Weights of a small GPT-style language model, trained from scratch on English Wikipedia.
Architecture: no biases in attention or MLP, untied embeddings.
Training: 1085M tokens, 4520 steps.
Each number is 128 + 24 x the weight over its row's rms, rounded and kept within 0 to 255. Layers, rows and columns count from 0. The size above them is the row's rms in percent of the matrix's.

# layer 18 attention value, 576x576, rms 0.0243, rows 23-58, columns 384-479
size [ 90  84  90  87  87  82  92  85  97  77  94  95  87  80  90  82  78  92  93  88  87  90  91  87  81  84  84  85  89  88  79  95  81  94  81  84]
[[ 85 122 137 165 158 177  97 113 120 156 112 116 130 150 115 158 102 123 113 152 130  92 125 117 101 139 138 144 121 119 100 106 115 122 160  99  99 141 143 131 128 129 164 172 119 113 138 121  91 131 138 133 123  76 151 110 130 100  74 145 141 126 128  78 143  89 131  86 116 134 134 151 159 131 129 165 130  69 148 136 126 143 138 123  91 116 106 111 139 150 132 134 148 151 146 153]
 [159 116 125 115 121 115 114 140 159 137 105 129 102 124 130 129 118 120 143 150 116 103  93 116  94 103 130 149 118 158 112 147  62 140 136 143  78 133  97 118 124 156 135 103  96 150 116 153 147 163 177  87  96 140 158 139 135 100  93 148 125 142 120 120 144 124 138 147 116 158 153 138  54 174 176 120 119 161 126 164 113 106 136 132 147  97 148 120 137 148 138 113 129 117  78 109]
 [112 117 108  97 188 143  89  96 109 156 131 174 127 106  63 137 105 136 146 129 132 114 140 107 159 149 121 110 125  90 106 120  97 124 113 132  97 124 141 150 109 122 133 121 116 105 163 126 161  87 138 112 110 151 136 134 143 132 147 177 170 180 130 164 160 111 133 147 107 125 141 147 120 130 132 140 102  97  88 122 145 153  93 145 157 123 114 111 119 108 162 105 104 117 126 168]
 [132 108 117 129 142  86 155 119 119 121 111 175 135  76 164 143 157 167 150 131 120 127 117  65 168 131 123 168 125 103 143 123 117 158  99 119 155  97 120 169 111 124 113 143 142 125 144 114 132 112  98 158 121 140  91  89 126 134 161 121 133 141 111  94 126 116 121 108 151 120 114 118 140 121 177 120 161 146 128 142 118  84  91 164 139 129 150 141 124  86 150 124 113 173 105 110]
 [132 141 125 123 146  96 107 165 123 147 124 139 121  94 115 157 123 114 114 109 130  88 178 146 126 155 104 146 167 146 128 133 120 156 123 135 135 141 130 149 111 145 126 101 125 151 145 150 117 118  81 122 117 103 123 108 126 126 137 173 123 117 103 129 103 142 101 106 102 121 115 101 148 135 141 139 149 165 151 107 116 114 128 123 107 126 132 122 128  82 101 114  66 100 124 149]
 [137 112 157 139 143 118 130 119 125 132 115 120 177 119 139  91 137 136 122 138 140  75 109 123 145 167 124 107 122 173 130 151 131 127 104 112 150 157 143 151 119 180 146 124 134 110 101 132 137 122 114 151 169 150 122 112 120 124 147 105 151 131 100 108 125 151 142 178 143 171 151 115 186 148  96  96 200 152 181 107 121 152 107  99 159 116 112 118 124 116 104 114 155 151 108 157]
 [143 155 136 156 123  72 144 125 114 121  90 116 170 118 129 133 137 109 154 102 106 101  92 112 164 130 136 109 154 173  85 140 116  96 130  95 126  89  92 127  94 107 162 152 101  93 146  99 123  98 126 109  91 135  99 132 127 135 127 122 159 148  96  98 106 111 127 122 148  81  99  84 152 115 140 113 132 109 148 123 124 139  80 149 145 120 117 121 143 187 126 156 104 117 129 165]
 [160 122 120 121  99 108 148 140 129 144 167 120 131 146 127 145  99  93 128 111 163 149 131 126  82 165 131 142 155 125 108  89 150 120  78 141 121 139 130  89 151  91 108 137 177 159 176  68 146 114 123 153 138  61  73  84 121 175 142 108 126  92 113  81 138 107 108 116 148 146 146 144 148 116 135 145 129  89  84 159 118 119 141 104  68 146 130 118  81 118 122 164 161 127 101 165]
 [108 146 177 120  83 123 167 176 146 110 144 144 122 159 126 135 153 124 128 124 154  95 118 158 154 140 183 155 177 113 145 124 131 124 144 172 134 112 133 108  86 121 128 164 157 117 121 174 113 163 148 140 140 174 108 119 110 113 120 132 120 168 143 105 114 180 186  87 153 122 119 143 100  78 157 121 111 141 130 136 106 108 127 135 137 133 177 130 127 123 143 126 114 160 133 139]
 [111 163 109 117 113 170 124 135 127  83 104 108 101 116 114 104 140 112 133 143  90 108 153 135 139 135 168 118 124  79  96 164 156 108 179 132 153 101 131 129 108 145  97 106 144 141 121 127  96 140 115 128 148 119  91 112 125 130 127 124  83 142 115  96 200 147 118 108 132 125 140 129 116 107 141 149 125 205 110 113 160 120 115  95 143 146  82 105 137 116 124 154 118 143 134 125]
 [ 97 105 150 162 109 103 117 125 134  72 138  98 132 118 144 115 153 158 128 146 113 130 101 106 149 116 135 129 120 158 167 144 102 145 170 127 122 142 131 128 138 178 154 130 159 120 140 144 133 125 114  88 146 136 145 155 118 150 103 161 112 141 123 115  86 125  83 133 134 136  85 123  99 113 121 156 146 164 146 177 115  91 112 130 128 176 154 134 154 142 137 134 134 129 108 169]
 [128 166 139 137 134 113 127 130  86 136 114 118 145 100 166 109 137 107  94 137 132  99 152 157 116 121 164 135 138 181 111 138 130 157 126 115 154 136  97 101 161 116 110 164  87 103 116 115 143 125 110 145 116 186 141 108 121 130 125 144 109 117 145 139 162 153 142 115 109 115 150 113  88  97 126 140 165 170 106 109 120 135 130 121 122 109 142 122 110 103 142  91 150 129 137 118]
 [ 89 131 116 133  96 119 148 110 108  95  97 135 143 112 119 146 103 137 113 147 116 156 111  99 111 140 192 142 139 140 123 131 116 109 152 153 165 102 140 152 107 125 126 126 140  98 120 148 144  88 111 158 127 150  94 111 141 152 154 145 132 167 150 115 138 155 128 164  93  82 120 170 108  96 167 115 124 115 137 106 152 144  53 111 136 126 193 116 129  90 132 131 119 125 159 142]
 [132 133  92 138 103 158  90 119 116 142 127 160  97 132 111 123 105  68 104 157 111 116 140 149 102 115 139 129  83 134 147 160 105 137 156 138 155 130 141 147 147 116 132 162 118 138 104  94 112 115 179 139 144 141 171 136 161 123 144 159  91 131 123 144 171  94 134 159  95 137 133 132  87 129 123 102 137 161 161 133 130 131 184 109  93 150  91 144 153 119 133 163 149  78 148 140]
 [153 124 104 149 136 155 169 112 118  70 160 133 149 155 164 139 150 126 126 118 112 104 124  58 135 170 137 144 146 158 162 173 104 116 150 139 118 141 124 137 172 107 175  74 131  99  98 121  92 123 138 169 166 157 133 138 132 163 124 131 149 150 173 111 117  66 160 131 121 148 145 118 120 113 147 159 115 165 134 138 154 113 105 110 156 132 107 127 162 100 131 158 170  89 107 149]
 [127 114 138 144 142 133 158 131 180 141 106  87 135 122 111 132 112 162 144 159 119 175 134  70 147 134 121 106 132 100 126 143 134 124  58 130 149 114 142  90 128 132 104 157 165 129 121 126 135 157 114 114 132  95  87 150 149 155 140 138 141 101 135 115  95 109  94 143 109 143 206 144 100 140 113 115 121  84 126  83 133 134 172 113 150 121 113 141 101 141 156 136  86 103 139 144]
 [139 133  91 117 138 102 101 136 137 134  97 162  91 125 155 124 115 146 138 104 161 114 120 130 162 142 103 156 101 136 137 142 146 112  78 124  73 100 137 138 106  85 129 118  96 131 137 109 117 141 133 162 101  88 175  87 125 124 159 143 166 148 106 121 148 139  88 125 134  89 109 150 189 115 129 117 138  80 110 117 125 150 123 137 112 115 150 108 102 112 194 101  78 159 140 103]
 [139 129 149 120  97 177 110 151 140 110 133  94  97  93 140 121 145  88 109 123 166 140 164 139 108 102 129 171 127 121 126 133 144 140 133 162 148 165  90 129  85 138  99 158  88 142  68 114 164 123 134 130 104 131 123 117 100 116 146 135  93  94 151 159 158 150 102 147 110 132 153 162 132 110 114 146 109 162  72 125 149 124 124 123  77 140 144 110  91 137 138  89 140  91  94  89]
 [128 100 150 130 139 102 130 106 129 121 135 134 122 143 124 140 158 104 105 161 109 112  94 175 127 123 172 134 117 105 146 129 119 111 180 132 109 133 128 144 171 156 155 123 141 115 125 125 113 102 114 146 134 148 154 145 121 125 109 148 122 141 145 100 127 134 140 109  84 142 119 141  89 144 134  98 119 160 132 146 144 112 148 116 145 121 155 135 149 102  99 118 167 120 132 121]
 [111 148 158 114 119 117 167 118 132 113 107 122 133  81 118 127 111 117 142 121 132 129 137 145 110 158 143 104  77 117  98 113 139 116 157 129 176 145 123 119  94 119 134 129 122 146 138 125 162  76 127 139 101 113 154 135  89 102 113 113 118 124 165 135 155 137 117 134 164 170 105 136 132 120  96 125 168 120 142 125 124 124 107 119 136 116 155 158 141 108 118 148 114 121 183 142]
 [ 78 137 159 113 111  93 155 137 112 137 106 146 134 165 126 100 108 113 137 129 120 140 179 123 124  94  68 159 132 112 211 134 154 120 119  98 107 156 171  73 116 131 128 128 170 142 139 152 115  94 144 111  94 182 166  83 106 127 114 147 128 112  97  90 139 138 158 108 120 172 108 116 132 138 125 124 121 152 128  98 127 116 147 123 190  95 121 129 154 139 142 164 118 145 146 134]
 [ 95 149 154 147 135 116 141 143 138 148 132 153 113 139 113 134 130 123 138 154 140 158 110 125 126 133 119 111 128  69 143 135 118 151 127 181 105 154 139  96  81 106 112 126 192 140 144 101 122 108 139 154 147 113 129 101  96 141 140 124 147 143 127  71  95 123 106 144 110 168 142 175 158 111 136 131 105 102 121 114 134 166 127 158 134  91 147 110 138 151 171 110 117 120 119 128]
 [145  94  75 135 138 116 173 106 137 168 163 104 173 124  98 150 119 158 115 141 147 127  61 108 119  97 110 133 136  56 127 140 148  95 117 158 121 130 125 123 138 142  94 140 163 110 145 116 144 118 150 140 123 130  73 115 157 129 126 141 131 142 135 107 124  96 100 162 158 107 138  97 108 116 168  63 116  73 107 130  89 137  91 113 170  92 177 159 128 101 129 136 130 133 124 136]
 [136 167 111 108 129 104 162  97 124 119 180 140  95 155 159 150 136 107 134 125 134 145  84 134 154 148 127 114 115  92 119  92 132 124 151 110 129 138 141 141 122 115 131 138 125 162 113 174 144 135 125 118 112  42 150 119 127 167 129 105 123 112 125 115 106 153 129 117 149 144  96 110 144 150 107 107 120 108 136 120 110 123 140 175 134 119 115 129 162 136 109 134 119 126  93 138]
 [ 92 113 151  94 167  87 155 143 131 165 142 131 111 122 129 114 127  99 127 121 155 127 156 155 144 167  95  87 131 137 110 137 116 113 100 127 135 151 143 155 113 148 130 148 123 102  95 140 178  99 190 109  99 141 144 128 109 125 139 139 167 160 130 116 128 119 146 158 126 143  93 159 166 151 155 129 122 117 162  81 145 143 125 128 130  96 116 140 145 140  99 106 124 165 169  88]
 [135 102 133 134 131 100 146 122 144 106 159 107  84 155  99 141 154 139 155 156 162 109 110 131  66 170 158 133 137 108 128 131 108 136 113  92  99 118  80 116 161 174 124 120 168 159 130 114 115 151 148 105 141 117 101 199 115 131 114 164 123 131 162 109 110 126 158  87 135  68  93 145 107  96 146 121 162 130 134 151 119 115 119 106 110 129 153 123 141 172 102 108 121  78 111 140]
 [118 119  99 157 109 147 129  84 101 109 134 140 123 147 114 134 127 135 105 116 114 104 161 119 123 171 126  76 107 146 159 109 116 110 145 132 111 107 124 121 129 119 122 115  80 122 127 137  76  95 131 141 109 129 124 138 157 101 149 134  75 124 108 108 165 137 104 110 105 135 131 104 149 149  83 142 154 111 139 136 118  75  88 145  95 175 105 134 130 115 145 194 131 141 166 117]
 [145 106 108 135 142 149 131  92  98  98 103 139 109 118 158 112 124 137 161 116 138 105 145 158 137 144 123 120 124 147 170 103 119 145 122  90 110 123 164 107  81 170  79 161 145 140 110 105  91 138 166 116 110 119 166 112  95 134 122 164 124 134  86 146 134 127 127 148 130 143 136 145 121 125 122 123 154 142 169 148 117  90 174 141 150 121  75 139 145 137 134 168 133 101 119 154]
 [147 152 106 159 111 108 127 125 145 147 110 114 156 141 136 100 109 106 103 101 114 158 121 127 102 154  97 152 142 123 138 106 121 125 134 135 130 106 162  96 145 105 145  99 131 100 111  94 130 108 116 146 164 142  95 119 112 124  70  76 128 127 130  92  99 148 127 123 125 148 145 117 119 122  89 156 123 174 134 122 148  85 173 133 158 119 105 151  91  96  81 109 143 138  93 114]
 [142 125 117 124 148 121 123 102 155 153 140 140 175 114 125  88 147 164 134 134  96 136 123 136 141 144  83 104 126 120 110 120 123 161 120 178 150 150 101 142  94  92  94 118 100 118 126 121 109  97  71  87 167 106 105 147 104 114 122 211 150 140 106 148 129 100  79 151 132  93  79 154 161 104  98 151 124 105 115 123 137 111 117 153 139 137 146  83 113  93 118  87  59 158 120 121]
 [110 153 139 157 108 106 109 120 104 131 112 140 154 126  83 109 156 109 132 142 118 123 158 146 156 121  97 122 120 106 110 118  98 102 125 131  89 116  86 171 154 125 139 123 116  70 106 150 114 115 123 161 127 138 159 124 115 143 148 144  99 154  93 124 167 162 136 167 112 107 130 176 116 119 127 176 133 118 139 130 148  99 144 136  98  87 159 127 143  99 129 100  90 148 146 128]
 [116 112 125  94 104 143 145 149 116 195 112 112 140 118 166 150 130 117 150 154 170  78 161 128 153 146  95 162 159 182 112 118 155  97 135 100 123 126 131  76  96 113 120 168 142 112  87 153 109 112 148 109 102 182 148 134 119 140 153 161 164 159  89 101 161 144 151 116 199 112 151 149 112 117 140 160 116 116 137 102 132 135 146 122 144  85 104 117 135 111 117 119 112 120 129 128]
 [138 143 111 141 177 158  90 126 140 134 113 127 136 122 107 119 127 116 107 138 129 133 107 122 125  77 137 112 116 107  86 127 121 117  91 157 121 153 123 100 157 117 123 115 141  96 133  70 173 149 124 133 158 103 144  96 138 137 136 110 140  82 144 149 134 135 131 102 123 138 129 151 148 131 118 108 120 117 103 166 116 162 111 152 105 129 134 141 119 118 127 131 100 125 186 155]
 [153 128 121 131 123 143 128 141 138 123 149 104 111 167 136 130 121 145 151 130 139 154  78  85 172 127 155 114 130 121 101 145 116 131 113 107 132  98 143  97 113 146 134 131  98 161 120  96 113 120 136 124 116 102 143 134 136 153 119 100 130 163 136 173 110 162  79  98 127 126 124 128 114 132 115 122 133 135 120 123  85 176 151 144 152 168  95 120 123 143 140 106 114 112 123 118]
 [137 126 111  73 133 170 111  84 137 129 118 151 119 130 124  86 128 175 105 128 125  82 174  98 138 154 120 147 166 164 143 142 149 122 150 123 136 145 163 134 146 203 169  77 114 117 130 110 150 143 149 154 140 132  99 118 121 112 121 149 100 142 120 134 156 138 141 167 136 145 129 108 107 194 136 139 150 142 159 116 100  96  72 104 134 138  91 116  69 116 152 129 134 167 154 100]
 [ 99 143  93 130 128 103 112 125  87 106 158 147 174 138 125 160 148 151 151 152 147 172 107  65  98 122 173 117  94 156 139  97 103 102 168 149  91 119 116 137 142 137 109 143 124  98 137 119 142 119 128 154 125 128 123 130 166 133 157  98 109 158 123 132 103 111 127 174 134 132 108 109 106 168 101  94 152 126 170 149 153 113 117 119 126 122  84 159 156 146 149 113  86 131 108 139]]
# layer 18 attention output (transposed), 576x576, rms 0.0301, rows 23-58, columns 384-479
size [ 88  93  96  94  94  92  93  92  98  85  95  94  92  87  95  88  82  93  95  95  93  98  96  95  85  93  93  93  96  96  84 100  88 101  91  91]
[[ 91 133 138 137 126 137 129  85 130  88 111 126 104 148 153 122 115 105 151 172 139  78 133 146  85 170 169 140 101  88 125 130 127 103 143  74  63 112 165 129 102 103 141 151 111 142 138 159 132 116 155 172 123 111 138 141 122  97 130  75 129 149 100  95 144 149 147 118 148 157 110 148 115 126 102 140 121 122 114 141 112 125 139 116 112 105 127 114 143 163 163 126 122 101 126 149]
 [112 128 133 121 130 127 108  94 169 160 151 135 158 138 148 125 111 134 137 167 109 135 110 137 119  83 138 138  96 111 102 142  99 162 153 116 117 130 104 186 131 153 134  93 153 154 114 164 108 122 167 107 111 175 186 124 140 102 104 132 100 110 126 131 115 136 101 137  99 124 132 156  86 152 148 147 146 105 115 113 127 127 150 155 123 133 165  91 135 145 139  87 129 139 122 129]
 [120 151 141 138 166 118  84 115 105 132 126 161 129  79 118 104 174 174 137 168 125 128 171 124 124 149 128 142 147 128 122  87 145 144 161  86 117  89 138 128 111 143 137 115 104 128 136 156 149 112 133 116 152 133 127 124 144 125 182 130 144 195 134 121 148 128 132 176 113 144 144 142 165 135 109  96 123 124 143 132 138 156  93  99 140 121 127 121 114 150 120 109  85 105 139 118]
 [134 115 116 115 111  92 172  94 136 176 124 165 165  56 144 187 141 126 160 133 111 113 111 111 155 106 133 152  93 134 156 118 120 136 103 131 101 120 153 174 133 123 148 160 162 142 129 126 151 152 116  80 157 156  77 131 138 134 129 120 143 131 114 163 134  95  85 149 163 113 122 124 150  85 130 121 134 147 142 113 161 110  93 175 144 151 195 155 144 122 129 141 133 132  87 160]
 [117 131 155 121 143 117 138 123 127 131 113 137 156 114 132 165 124 109  94 122  85 114 169 130 165 126 118 147 140 144 131 129 126 132 141 134 182 105 123 106 154 102 119 115 133 155 111 149 155 155  98 135  55 193  98 136 130 111 136 153 136 102  78  93 132 139 113 133  74 111 108  95 128 152 127 139 142 144 136 146 130 136 105  84  90 173 176 120 105  97 123 146 127 110 137 159]
 [187 107 153 128 136 134 128  84 152 151 119 138 126 120 164  80 130  98 131 140  97 124 118 106 110 156 136 109 139 158  99 120 123 124 162 130 113 160 120 123 109 126  88 143 113 132 109 122 133 108 119  97 142 143 118  88  99 141 103 166 155  74 110 158 135 120 150 154 108 130 124 127 144 140 156 172 148 164 149 124 101 122 162  96 135 123 144 199 126 116 144 115 124 132 174 120]
 [151 143 148 164 126  86 199 133 104  52 121 123 151 129 132 119 119 159 147  85  98  82 133 145 129 129 143 131 119 126 134 154 133 125 137 148 146 119 104  91 120 121 182 174 151 109 143 123  85 142 107 111 121 127 105 130 156 150 120 148 132 129 137 154 106 142 111 171 110 107  98 129 107 156 148 132 130 151 146 115 120 139 162 143 145 109 129 122 126 116 153 140 128 133 175 164]
 [119 141 109 100  89 107 139 167 157 127 153  99 135  97 144 155 126 123 134  91 152 107 109 119 139 145  94 155 145 143 120  79 103 109  98 171 128 141 118  80 147 135 127  83 161 113 135 126 130  90 124 146 138 142  99 102 159 158 119  96 123 116 143 100 131 130 129 140 102 137 177 134 110 125 126 157 136 131 132 144 133 156 145  99 104 137 128 133 129 163 123 105 154 104 111 179]
 [109 142 138 155 129 120 142 189 157 119 148 130 147 119 113 123 145 116 137 121 134  91  93 159  86 112 161 166 172 147 174 138 162 107 104 128 119 126 122 143 105 106 144 128 151 116 119 150 160 139 165 163 128  86 157 147 115 156 137 184 104 153 117  72 128  86 162 113 192 131 140 147 147 124 141  95  92  80 135 118 108 126 204 154 122 148 148  84 173 139 115 141 136 167 129 113]
 [ 79 144  99 177 145 120 131 130 157 125 116 138 118  74 170 147 159 125 105 118 110  92 190 179 146 106 122 104 106 168 138 137 105 142 107 108 150 105 160 149 118 139 106  82 113 125 102 142  89 110 123 169 120  75 103 138  76 118 144  98  70 137 137 120 155 156  97 164 108 120 123 116 146 138 144 153 178 135 102 158 145 148 132 164 108 145 102 123  99 135  95 109 134 133 125 149]
 [118 113 146 151 122 160 136 111 128 110 146 132  98 113 112 121 148 120 119 120 125 149 102  97 130 154 121 136 138  74 136 147  96 134 152 129 138 157 134  92 124 144 129 129 127 137 122 160 149 133 124 117 106 138  81 148 128 119 104 144 171 160 144 138 140 139  67 103 147  95 117 134  89 165 124 150 151 101 122 181 118 119 188 136 113 130 130 128 161 129 153  90  96 110 125 113]
 [117 177 103 148 123 130 100 122 109 110  93 142 168 122 143  80 119  96 116 108 141 114 138 116 145 140 100 125 111 147  55  92 131 149 129 128 122 131 146 116 149 144 134  95 128 100 146 140  93  89 140 120 116 150 163  91 153 152 132 135 128  83 121 158 149 129 136 138 116 138 109 127  98 136 154 130 158 150 151  81 163 137 123 135 133 143  97 104  77  75 103 114 120 110 100 118]
 [126 143 188 170 148 127 134  77  86 109 151 111 122  95 126 143 146 137 113 145 113 152  96 133 140 143 170 112 171 135 101 176 137  86 125 149 116  82 137 111 133 141 128 140 179  98 128 130 153 112 124 126 154 179 101 148 107 128 154 115 129 156 190 116  90 102 139 156 110 136 109 140 123 133 181 138 133 126 131  98 153 155  87 124 101 102 168 134  99  77 160 136 147 114 120 131]
 [113 135  96 127 130 130 122 113 104 125  94 131 126  92 133 127 121  77 150 140 152 134 157 156 159 114 161 150 108 132 134 135 103 121 149 138 130 139 139 147 147 121 120 129 128 111  95 112 147 133 171 144 133 173 134 108 131 105 173 152  94  87  85 128 111  86 143 177 150 141 124 100 131 128 170 110 109 118 110 158 139 162 153  94 112 126 123 112 158 155 133 125 107 135 123 121]
 [127 128 106 151 120 161 148 132 152  97 146 114 163 128 152 108  82 152 133 143 117  94 126 129 120  90 125 131 118 148 169 162 123  99 125  93 105 136 149 131 133 128 129 125 158 121  92  89 137 107 128 123 154 149 115 118 130 131 121 130 152 138 121 138 165  83 195 152 130 101 143 110 129 131 155 150 127 138 129 142 100 148 133 120 126 107  92 104 120  50 103 171 141  85 142 159]
 [116 142 148 151 141 129 140 139 160 162  88 111 152 182 114 133 112  93 113 141 139 178 118 143 157  74  76  81 166 154 127 158 120 142  78 148 144 159 122  89 119 141 129 140 150 154 114  96 137 123 103 106 182 147  88  98 106 150 138 103 130 109 151 110  95 100 108 100 152 108 217 103 155 106 132 117  82  99 137 102 158 142 145 119 130 113 124 137  93 124 166 136 157  94  93 118]
 [107 139 113 128 112 100  96 100 118 115 179 136 134 112 124 147  99 122 136 112 129 121  89 135 125 128  97  97 133 144 189 119 188 108 101 115  91 132 165 140 119 127 149 147 124 124 153  98 129 152 154 110 157 131 122 140 133 136 107 176 108 156  98 138 105 143 114 105 142 134 100 126 175 146 133 124 130 108 169 102 103 113 100 147 158 134 144 110 135  91 170  93 145 140 105 142]
 [124 158 137 124  68 162 100 101 152 109 116 155 103  87 149 127 112 112  85 134 129 159 133 146 132 118 139 188  84 130 134 119 140 148 170 163 145 104 121 124 117 133 129 126 140 111 146 117 131 148 157 125 120 128 117 114 128 125 143 125  87 101 150 107 103 155 103 167 119 132 141 138 143  96 114 146  90 136 128  93 136 151 128 115 110 167 135 104 136 115 120 152 148 118 113 153]
 [109 113 111 154 161 122 163 149 135 105 120 112 128 171 135 153 179 116 128 127 118 114 129 150 119 114 117 126 107  96 125 101 150 135 142 124 150 102 130 134 146 137 129 128 111  68 121 137 111 140 128 162  97 130 132 143 124 111 130 149 103 128 116  98 124 118  85 136 102  88 108 120 110 125 162 175 105 132 132 160 130 123 141  80 152 112 143 101 111 146 130 138 152  99 163 137]
 [ 95 112 149 116 112 116 130 135 136 166 111 135 122 110  97 131  99  82 137 141 118  93 138 134 150 183 150  97 103 112 107 147 130 112 197 113 132 116 124 144  93 142 124 135  82 112 110 101 142  77 101 119 132 132 164 116  81 146 106 105 174 112 148  76 138 126 152 125 178 135 161  93 111 128 115 118 143 126 128 138 131 125  93 145  87 134 138 163 155 107 145 120 140 132 132 145]
 [110 139 115 106 107 109 150 138 134 161  99 168  98 121 138  60  98  81  93  70 132 116 123 155 126 137 142 145 137 126 134 148 163 111 132 120 116 139 116  95 115 113  93 171 144 118 145 177 105 131 109 129 101 100 148 129 100 112 113 184 123 107 108 101 141 158 146 131 144 130 125 143 116 110 136 124 135 137 115 152 138 117 146 129 127 111 112 110 162 147 115 116  90 160 153 120]
 [131 148 123 130 123  98 177 131 137 166 109 150 113 146 130 120 130  97 109 162 146 155 101  86 144 142 123 120 112  71 142 122 137 108 115 140 134 125  98 130 107 143 149 129 130 146 115 110 140 125 162 136 120 113 138 108 124 157 114 131 122 172 134 116  93 112 100 132 145 142 173 182 132  90 125 124 105 115  83 117 132 148 120 102 112 118 164 139 135 154 123  95  94 136 133 129]
 [159 109  82 123 173 144 167  89 127 159 168 115 173 162 123 149 147 125  69 147 152 135  67  93 130 108  98 114 147 121 136 129 118 163 118 173  78 126 120 103 160 162  96 130 144 124 127 117 172 130 115 114 139 148  91 128 138 151 128 152 132 134 167 117 115 104 102 169 153 111 156 129 121 126 132  74 109 106 145 185 108 151 119 128 107 112 182 142 136 145 139 129  94 157 116 146]
 [162 152 116  99 119 110 178 111 142 125 168 159 110 133 182 104 108 112 144  98 130 113 119 123 141 106 141 148 104 125 112 125 173 127 144 128 117 141 103 163 135 126 101 126 106 141 162 122 147  74 121 117  87  89 158 107  88 117 148 104 106 147 107 159 154 128  93 133 135 100 135 123 124 119 122 144 114  99 145 135 110 144 177 151 141 125 147 133 149 141 164 134 121 104 115 132]
 [ 84  70 127 131 135 103  65 128 102  75 132  89 106 121 130 137 151 125 100 128 121 154 145  93 122 161 154  66 155 107 109 123 145 133 145 152 135 125 119 110 105 149 135 135 138 139 137 163 132 154 146  76 126 167 143 125 154 140 126 172 150 138 105 100 138 145 172 141 158 160 116 143 129 139 144 111 105 100 126 138 107 156  99 114 151  72  99 101 134 114 180 111 106 124 146 107]
 [109 127 129  87 136 137 150 153 166  84 130 133 105 105 149 177 153 141 108 173 147  96 127 120 157 131 110 150 153  97 154 145 148 143  96 112  97 135  79  86 170 181 134 106 151 119 148 151 142 162 144  91 146  95  88 144 110 131 144 162 129 134 116 124  81 127 120 101 113 128  77 143 141  98 140  91  76 146 147 176 111 133 124  93 125 105 119 110 132 146 134 102 147 112  95 168]
 [120 126 151 150 132 135 154 107  99  49 115 154 126 104 154 114 128 144 108  93 141  84 140 132 118  97 148 111 142 111 122 104  86 150 123 133 130  77 139 120 112  79 145 112  75 126 114 152 109 113 114 138 101 101 171 143 107 133 141 143 118 114 133 114 174 140 154 127 107 162 103 123 120 121 108 129 136 141 159 151 107  71 109  97 129 162 150 149 140 122 120 133 123  98 151 128]
 [139 123 117 137 147  83  81 154 119  86 159 130 146 106 130 104 111 127 175 137 116  91 113 139 164  78 145 132 129 150 126 125 153 161 122  81  90 131 137  89 107 140 105 192  81 150 115 121 114 137 118 136  78 117 158 121  71 148 147 165 120 142 105 145 136 127 103 105 171 146 118 138 141 141 137 109 169 134 109 168 133 132 139 118 143 135 136 154 136 148 161  96 116  83 117  89]
 [135 134 134 146  91 116  86 106 165 103 140  94 145 121 124  79 125 116 110 119 105 130 146 141 142 174  94 160 111 141 166 152 112 135 111 105 128  85 149 117 152 107 121 119 135 131 133  96 118 125 110 154 150 103 115 163 125 103 118 159 114  83 173 102 147 143 139  78 129 132 158  96 123 147 133 155 127 172 119 119 137 103 161 120 154 103 118 120 101 145 141 106 153 111 132  82]
 [131 103  89 135 125 129 111 114 154 198 141 116 129 113 141 115 179 151 132 156  99 130 144 110 153 135  67 115  91  96 126 117 146 148 140 164 142  99 143 140 129  88  88 113  95 178 122 113 112 122  76 103 145 127 142 177 130 114 142 165 136  93 100 182 152 106  97  98 111 129 103 136 169 122 100 140 139 154 100  98 131 113 126 123  94 134 120  99 171 107 127 124  91 123 122 123]
 [108 139 161 143 132 125 138 149 152  92 117 115 125 125 125 122 145 141 118 168 121  66 159 148 145  77 122 154 129  80 139 144  64 105 156 131  90 106  90 143 132 116 134  91 151  94 157 129  93 101 170 154 121 170 130 125 115 121  93 120  71 122 119 147  94 121 153 145 100 163 119 127 144 131  75 136 133 153 152 139 149 110 114 106 105 115 143  80 147 103 137 127 167 175 132 150]
 [117 145 163 129 142  99 121 184 131 127 122  90 182 121 177 159 145 125 106 164 171 120 150 145 139 147 113 191 121 167 121 130 134 166 167 129 109 133 168  91 106 146 154 175 126 149 134 156 124 117 161 126 171 152 141 114 107  97 115 135 135  98  79 131 109 124 160 150 157 138 129 144 141 115 119 131 114 120 169 111 128 104 122 100 112 114 118 127 149 128 159 168 142 129 122 160]
 [133 124  94 157 143 122 135 137 149  69 102 151 130 128 119 107 112  97 108 133 142 106  94 117 120 115 120 127  97 108 136 117 113 119  84 161 112 125 114 121 162 122  92  94  65 104 125 136 143 127 123 121 144 115 140 146 144 132  91 119 142 117 103 182 134 117 160  56  64 123 182 118 155 116 129 112 105  95 145 132 137 167 102 129 102 173 142 125 133 147 111 114 155 122 155 120]
 [146 101 114 131 163 150 104 166 129 158 150  90 104 111 140 135  86 130 134 136 176 185  90 121 123  89 119 106 127 140 132 164 147  97  79 141 120 103 133 117 104 147 142 135 156 126 136 115 137 151 129 106 126 112  85 135 146 122 133 105 124 159 127 149  90 125 139  82 143 136 111 145 122 119 125  94 148 126 125 130 102 163 134 141 161 111 140 114 171 132 188 137 121 144 141 133]
 [156 132 139  66 125 147 109  97 149 119 123 108 145  94 131 101 123 147  85 127 126  70 126 106 108 108  84 128 111 186 183 139  79 102 138 123 117 135 148 163 142 110 110 129  73 129 107 125 136 112 133 161 176 147 109 131 133 130 142 131 133 144 146 158 140 131 137 113 145 154 115 131 106 152 124 122  83 163 138 128  67 135 102 118 163 136 129  94 120 117 157 112  71 136 130 141]
 [194 136 164 122 137  86  97 145 144 115 117 121 117 138 134 133 134 126 141 121 116 168  99 112 121 164 126 124 125 146 142 124  96 146 115 130 127 149 137 115 114 127 153 102  98 130 126 116 155 133 109 112 122 134 135 178 136 120 149 126  96 122 122 152 159 134 123 114 100 114 123 123 133 145  87 149 154 138 117 129 124  81 120 128 137 130 165 116 111  93  79  91 104  88 141 146]]